Weights of a small GPT-style language model, trained from scratch on English Wikipedia.
Architecture: RMSNorm before each block, rotary positions, no biases in attention or MLP.
Each number is 500 + 25 x the weight over the matrix's rms, rounded and kept within 0 to 999. Layers, rows and columns count from 0. Numbers have three digits each.

# k: layer 5 attention key, 320x320, rms 0.0288, rows 293-319, columns 64-127
# q: layer 5 attention query, 320x320, rms 0.0289, rows 294-319, columns 64-127
# v: layer 5 attention value, 320x320, rms 0.0288, rows 256-275, columns 64-127
# o: layer 5 attention output (transposed), 320x320, rms 0.0357, rows 256-275, columns 64-127
k293:475514532516503492513496514477546487525513502482513498508500504509477501523486530506542490483513497510485479493482497554535504506528511492479493458508481509502512481523506489477491515461521506
q294:459514468497506517526494504520497518499506526529474501487504515518485480510497540496483538446487509487500500490501508494498476510520533492509475472477511476511515549536448473491468471543477497
k294:550481471494509508498525480493495460489475535514553497450505539475503529513477478476496491499490524475484495534487501507485509488478492544471485453492495504478494483506477541465508467509513510
q295:500539515510488510529518509470454513520503503532487504512483508502538506515481518500474469500476514537497515470499497501520497527516477490490497525499536498485492501521524476519503483500497522
k295:512481482492501510486479516513471514476509508485461516529534508506540533506494499505494481486539519511481482501528512555488492474489469542499501485501526541492492462491508523540511509511504478
q296:524499490535499519506523515494498499503506491497498487548484471501536522475505474518503496516512488554499504509499548503539506509495495491510522484494516523501488490508505512526511518483511480
k296:490496494485512518517514479526477480520505499492523507519485522526484489553504509513523478487528489514534495535483474509526494492489479514493517498504527509527473515461578479524500517498484468
q297:466537483506490491527527520488523519544489498490509493494478508500495533491512511513481510493527511530516525474509498489502477506500499515531514551501483481513475468517499516551501490490514512
k297:494472502483462469486525481492504537494510473501486489513479466484509505515523516472488464487505494520555514529490522497527469475518552506480473499503496492484500482501512514446482487466516464
q298:503523488540516497519514488476523515545466498504506493488477502511524505493493502508489517525495533510501498481517498487495539476514525467510509530487514468496480498521503516499499462506478504
k298:475527508485517496490499514506494527514519481525472477507515481487518516504508503493494502497502508501508501451471512484526500527500526530509526511453483495545512482500517497453494516477500496
q299:520511504484494490521469507515461489483523513509536469479528475507462491513483496528539498469504497480483512521493490524486499504479473493482483505504475521495493495484478493502518529524504497
k299:499516478487489525519501483514519496478523496539502505501465505498508529492494510488508484479519497527479524482498517492476519499505538512527518497507452475503494515474439531511531455524495492
q300:487523502527483490483551516506525466468488536455465461520520472506542507500505485537453461515537460461532528486465510511508481465493486486504513518548480537520484458501499497504519537504523499
k300:499486456519479410499541486484496469516510502472547483495483470505468503531523487484477481461495464482518477508492537521499486508554499511495507478484504505535484482500571482490497508532520472
q301:508525513441522463455498514513517511502515521503446525498496484489477513492526479515525485469537521491503492522496463461489458529531532492493503494502482451504493527483447515512494534479523519
k301:459557474493463483490540513483490500481517499495497491460489475511496516503506539471495527520541546520478502515541478495488453488502507551534536515466495472518478522489492579504496463500524541
q302:505492526487547503490553511491484452492504509489525488496489446488491480466505540539520539501500516537465481555549494475478528482475510495510473476520510487487483508498445518515499494489455522
k302:520473464486505492513492524479547527503526501524488483492458500522488520486494513469505492535470497514503489536520499465475517490488504443529462469477471477500537512493467478500531465510465493
q303:476492490511497482495572477493499495496471498483524505500516486506465485533513483475531499523482523479518518534499491461514490507484529492511481525500546496504523448543527548561492492516498458
k303:484497508477425525493561512490539498515523489516505471525472525492503540519492524484485537488511493464468510540495531528487526541555531473466500508516485485497477510458471532533492454482511440
q304:482532486537487482534460472512520485532517462502520504525478484548493452522520482506515542462487495532490494500504539479512502502478487479479528516451509513484466481515532505451467520506540534
k304:485465488505515476497453496516490482566484511479496480541520490471479474505494499528469478518522524496440468504467527481463522488497494491492498486468490535499520528464507523463479518496506519
q305:487544520527503481540523530497518496531526513496490523491481525469481460478513467524479468480528478528542485476473512518542528506505495516521522460491557496478531513496475503514524508485541487
k305:507491470534468490519452510529474511512470486547510509561568528507502480516529496469479514461520523477510524462504475485519494495467493481479501567552548529484518510526501510533518502477514478
q306:533552482516531531500462530481508481509492511494531466549506504525449468509504551539524556477539500496466438494485501532470484491512510546514504501492481492484496502502408541514486486495490543
k306:499560526515544487500559482475541493510523513443513525474486541541449504499506538526479520528439483483553510491516477543476488511489514537489526501524521502470517499473498519440477486503471527
q307:470482521439489516475466485549453503452487563491480518501525534480503475463493517497526457497550479530471529503473539513510543505505548532488493463503469516465541524512519537491499483500482485
k307:482510542514577482490451515513460495440476512468472549512477480479472497482468513491516492504520426488529544533497518484456492494530555494523534480570441500502482473473560510527470490515502450
q308:491493484520540531497473536505460502489454522505516511549512486516531526519519506498498499501482468544515564509450495514522487490505464496502469516572489488452505512495534438525463495527543505
k308:566570525453493484455564510501515529495467568521541538512508513459482528529559515499540491536522530518482529508528465514459530541493510528510478528529490495519507499463496455459472528481480521
q309:522545495540524493488449499531536498500482507509541440473488495521444510463478500519511462510502515435505491537516469462468481427495508491505488469491522510533485504459522523511509508533535516
k309:479517509481509500532518501535494496472463512507528466501513507532476469474520481479492501489499530502565505523504497526489528449506511517472513456497459436515470478453494494481522463535511542
q310:540492495481523436518460488505517466498510467482536502442490476493518528475456479497500466543495489522503524493480490506493496532530511477498520543486534528525527480499539514468515500504478524
k310:478436518527490498539467511431537500481516499487567433477527510551437467549508516474485516495499478544508537519475444429484515517469520510520480482440505528488537528526494492535536514493467517
q311:461487502458490520513514551526442502466524529469476494491461491497475529471525420505437485556443505465543474543477523571501477539493510486558492503522512475505540518478470474502524526509470481
k311:438449492514517512478509526528496508465527547490530517413474510473480527460527443489443504560530471516493522485491535485458485503442526483521498455450506500515550452523497503483531496507499484
q312:499482496502528458496496448516537544504547511502547539528526550500553477513499529540450558514493518505539522498540492536503514467518504473527497500529523503468431434515498529520456516499529478
k312:491449508488499502489453471542437502532506442507549508506496494516506468533533493542529530534549462498493500512509514515505503515538497451469460479514543506459483473546537485484468538461495492
q313:498560524460480530503455520456520518523514509489451514515507468530489531492457491550463522550516494580515495483534518467494550511504533501514489486506514483535501507491491516532470490475458516
k313:543526550485487531488503572500512513526481500493455531519452517516531513467476566528499545524509487597494451506570530463532494505486565467490510450530527522540503529503494526493496521443448520
q314:450455474508479460517512504508527561452482473507491471501481494487475469524506543461497497504525509464535495496527500546478511476551508499471502494473504534506537479469478500533475474531500499
k314:493457492524479494497513483498467536523443505505456496484497499516496498510502502526464480539506493511518512482498497487484503506539513486507495532456507521486509462443473491505513520453511477
q315:528475515502502458499489545493524513520469529516500509532533574506528526532556505519453515558483464497459504482501498445521470542514506438503513469541493504552466517453537469435491486484487485
k315:467508555452489490506551555502478494530487516542505526539552534523540484481490483467479508555511425529530522506519505465480509501460478499486489454473512457529503535489494474486476476491479462
q316:554473531504535466531523517494459533525527485467488521494556519523483464452526534533553486506588517493534481485469499491471575480492505539529456503476552456484502481479475503506516533531497505
k316:545447508512477467464459499500505471479501494501547510508495526497519529472487489506482507470477503483496512494438492524496500488435458508485493494497513509450512535464417512488490527514484459
q317:508469480498502517474565502501535535467492465473514537523487497473529494564503563490534504470470527487474512512493481455475516539514543489477501491508473486518475499493592525466490491522512493
k317:445438468458504489467513518498577516469488489546494475507497499477533491480502515461513483450466513571471517454549511526492532548560486443478488512484479533501494539515479534469487463485532411
q318:511471515471547536496518479492517478487550491531538501488546468536503484456474483475515462507551495504512553505476476501477509550504561445494502437517476565480456477562542541544497551474506476
k318:465512508489489476493521493482486468489505486542518518519517554497505483473490484502502465478485481487536560499467531519535520537491523495486491433533452550458515447554504511478472521503524514
q319:481508509494507494480474488491511487534487550534536483554484434507501501512489467553534506482475526509464554447456509461503463447500544517461538456518486469512460496504517474490473505495514498
k319:487465515494504510469484481479476535484539512517490518469485495504471486515486495501498502501497507471491517468506496454478465490527530479459506512531482556499495548522481483503474466480489455
v256:564540519491503527508520512507502496523531480533519503498523481495493456511479479515525503502499513466491486514496504490498450498515497481513468511481539499530466492549518531520522489522513486
o256:489455516443521504517495521519546500467494454522515519520488499536484525494520486494455508529510518520503489489492488488514496494496470471507517476492458497466525515505496509469479487496520513
v257:467513527493480526457493524493509481529499501484528465505474534491494469519519471531498521480484501537487483505559538502494488503508507506493476512481471478511527467491510507495491494471540480
o257:537502490475506470507491463430472518482518461548475493503510475528501484479487500527542481519537493491516514487474475498526515529471553503509504499491470480504499489493535539495520507510474518
v258:498521487506479525467519500504525494555494519498527480457520498508537446505524501485518513473495517503508450439481507501480488498551527470500494488485485503487473506492508496519443502492489481
o258:520501499504487487517506541468509493552466485459483510484457492505489506497445502499548505493502504493492561520481483504489490534457457541542495509491475459512495518507522485526515500494508509
v259:505512518490472485521517463472435493543533468515491510476515483528506479517493513503530455524550505524456473486457458498508447516526508523496494435504539483491481508519509484538453462467538494
o259:501509508497550519527526497508524503489477476442505490497523500455523476489498498486486553482454522488503509500499524518531475477471503522550484522508499486503518484509511457490498513531503492
v260:490536470492500486526528487525523517527503522494480502537502485528534497474490510562485508506543498455524536482495487490539508476499565468485477488466518482490491453523513483523440501528444516
o260:487478482492503467509485508490492521515569470480474499505469463549449508529497474451537538516443465489502492529492529517533460487520488522499512518538492560484503539542525493488529517475517517
v261:526492516528548491521471479499478512528491499479525508515496519489490478455520518522491474512487517509475470498515521504503525486457486503433505497551511467530520506536465511501466493475541513
o261:486502492490477524482541506513526525483467501509505504498513484483514511532491461548526548485511467426514523544492502467521481484505519493531515479494508487451510498474524508489528517491544499
v262:495513510472457482510485464465447481504479451529537512512488442506496481489478490442522501476487494514471517461475452513482558506561494488531488489471478541492501467516507505512502526492502465
o262:452481542552527498523500502523491469487529517551507528499490528462499510509501526508478487501496497523497476503502540467488501458476542490542478541519522478503502551506511482570472529475522468
v263:492506491510544520486492497521464494508543523503518491450498537487515501516496472514471530480525546472505483549491492478535505510513497477509521525506515487490491494465482494476485500524504471
o263:488502539504472492512470518491463499502488512533474518513498479434504519473546536530463531485494489479499493527503481473487510490455484440478498464474504472505506494492485487495502505500463508
v264:492516503501507476497514496562458468477501507485458502518480456500495573528491469471509507508503486497483471478465504504543470510480508501508482482529518548556489482522491518523545508518459499
o264:518464483516479484530527459516534511501548474545491519503546506509450496519552560515451480487481488491492514517500561518462502498516500477485513485505494493516472524487454442495495488485519488
v265:436477496447522458468517516495545507466541516478503514534518548479501454542535506493494509510458500507513484504496509480515511448496479499540506496516478505471504501494481499518499486534507536
o265:526501523545523516470526458501526478499441501519493503496502517530487497508456484503503504470525535470465532494511527516497476472495485484483480484484545516543476518536494481570505501475500480
v266:455534530509511497495486533503504536541508444506474453467523493514514519486469527507468480499512502505427523488518541543513510464480514507520516451516522509514511510523516510522540516493523476
o266:530482532527476488491532501488496508466467503554531496502515519516520506507499487463495500482540491506545482520474503483499520498513490442513538519499463496495502524458542511432504525518504528
v267:523489520524515488462494515482498488509499535486474497508507493476499487519470491546483527523466507492507510492521492542503476536459490496531462510496510520520518525487502486508529457510518485
o267:521546500507489539525493489495521476507511500539474516541474499516494530510521538547478525488490474504516478507510524490533496457524539519473516523460451508477509475497458505532496526486494489
v268:486482528484507471520477478530518545506498492519497510495472477505551490527531505514517506481508542508511498505495493504514497479492509492532519508519474543499541499538552482510550493501493512
o268:478494516509476524475480515481482436519478528478449500471505507532485519506468482519524449453475501477491481490514514510529510520487504535465486524496465543489543518532486476545525504497488539
v269:522501510516494493540527489514500517513488472555532468526506535502483489505487490496466469469512526525543504521497528560523491481483500492515496502508543473514524535517539472460493490499507522
o269:440457486519496524482515511506495496462478487484478492482484518534483507511515467513461506554468469452511512521537493472507462504511507540486522488524477526492493510473512513511477502524471488
v270:471540528501499494515507519526501471518445487483504494471530484530483516495506472515472492507479505509522524454445485463491494465494508480509492484501507501517509534498503468503482486530465570
o270:498498504519486521493497503498505497530535500470493485533486503506534497482545485501490508549521532502503504494504503524534507499480500507509480481491465493487489480499514509449494466511501482
v271:512542510514538557528478519480491490530523472502518500481501521464520451492511530502500497496480468475458497493488554522520479505469483510496490498501482499478477522518537532525489525493518493
o271:466495471484485489481520514511493482517448470439524534496509486485514542472503477506457504502485485532497588485510482481490544496512515487479495480534509474438493490447502491483487501484468522
v272:492474470507486482486467520532507495507500454495471530513496547486437496507498499481513483500466502507496511509481508448503504509464474490509460496546519463522494497527476517542480440479510480
o272:511498443499542526474491479504494532500452515532506530499492490485503504526457517455477497506544530477536504486491495481471535473524515526479526521523465450473452522474479520476502542529491539
v273:537510540509495470483471470503521504480496481487463480500514466493526509516522539517512471532470487469472522456525493522519534520482466514483497496456460477504498551502524507538545478524486512
o273:467524507515494541483485509500517516518485505495512489528445498494492524490476476537501463511511480461518505558478482457514503442539487498477520462546542540515479479509477494488542485482514458
v274:501510492495546482516528483503479479490493524508480461462482462513534502500510453535485517500487504510528490501514544458472528521565519481520459492478500501520538512526532494540502515520459458
o274:527491526468478476453503540487509498483435503527503518523491532468501536506496492486513527488526499528459470475473491518470495476475528496467522552500521489529453482492477491499539472499459468
v275:513516520492494519518507499529477513444500481525484520518518487471485489452498521488449476551487499485491546481493524514504511473530477507457491495552478509517501455501481555495532523459494505
o275:519487486538494502493477513503525547507553512505531473541476490494492546493483527525485531508509515505540510512499490468441539533524483461467513499514503491498468525575528480543469491535502508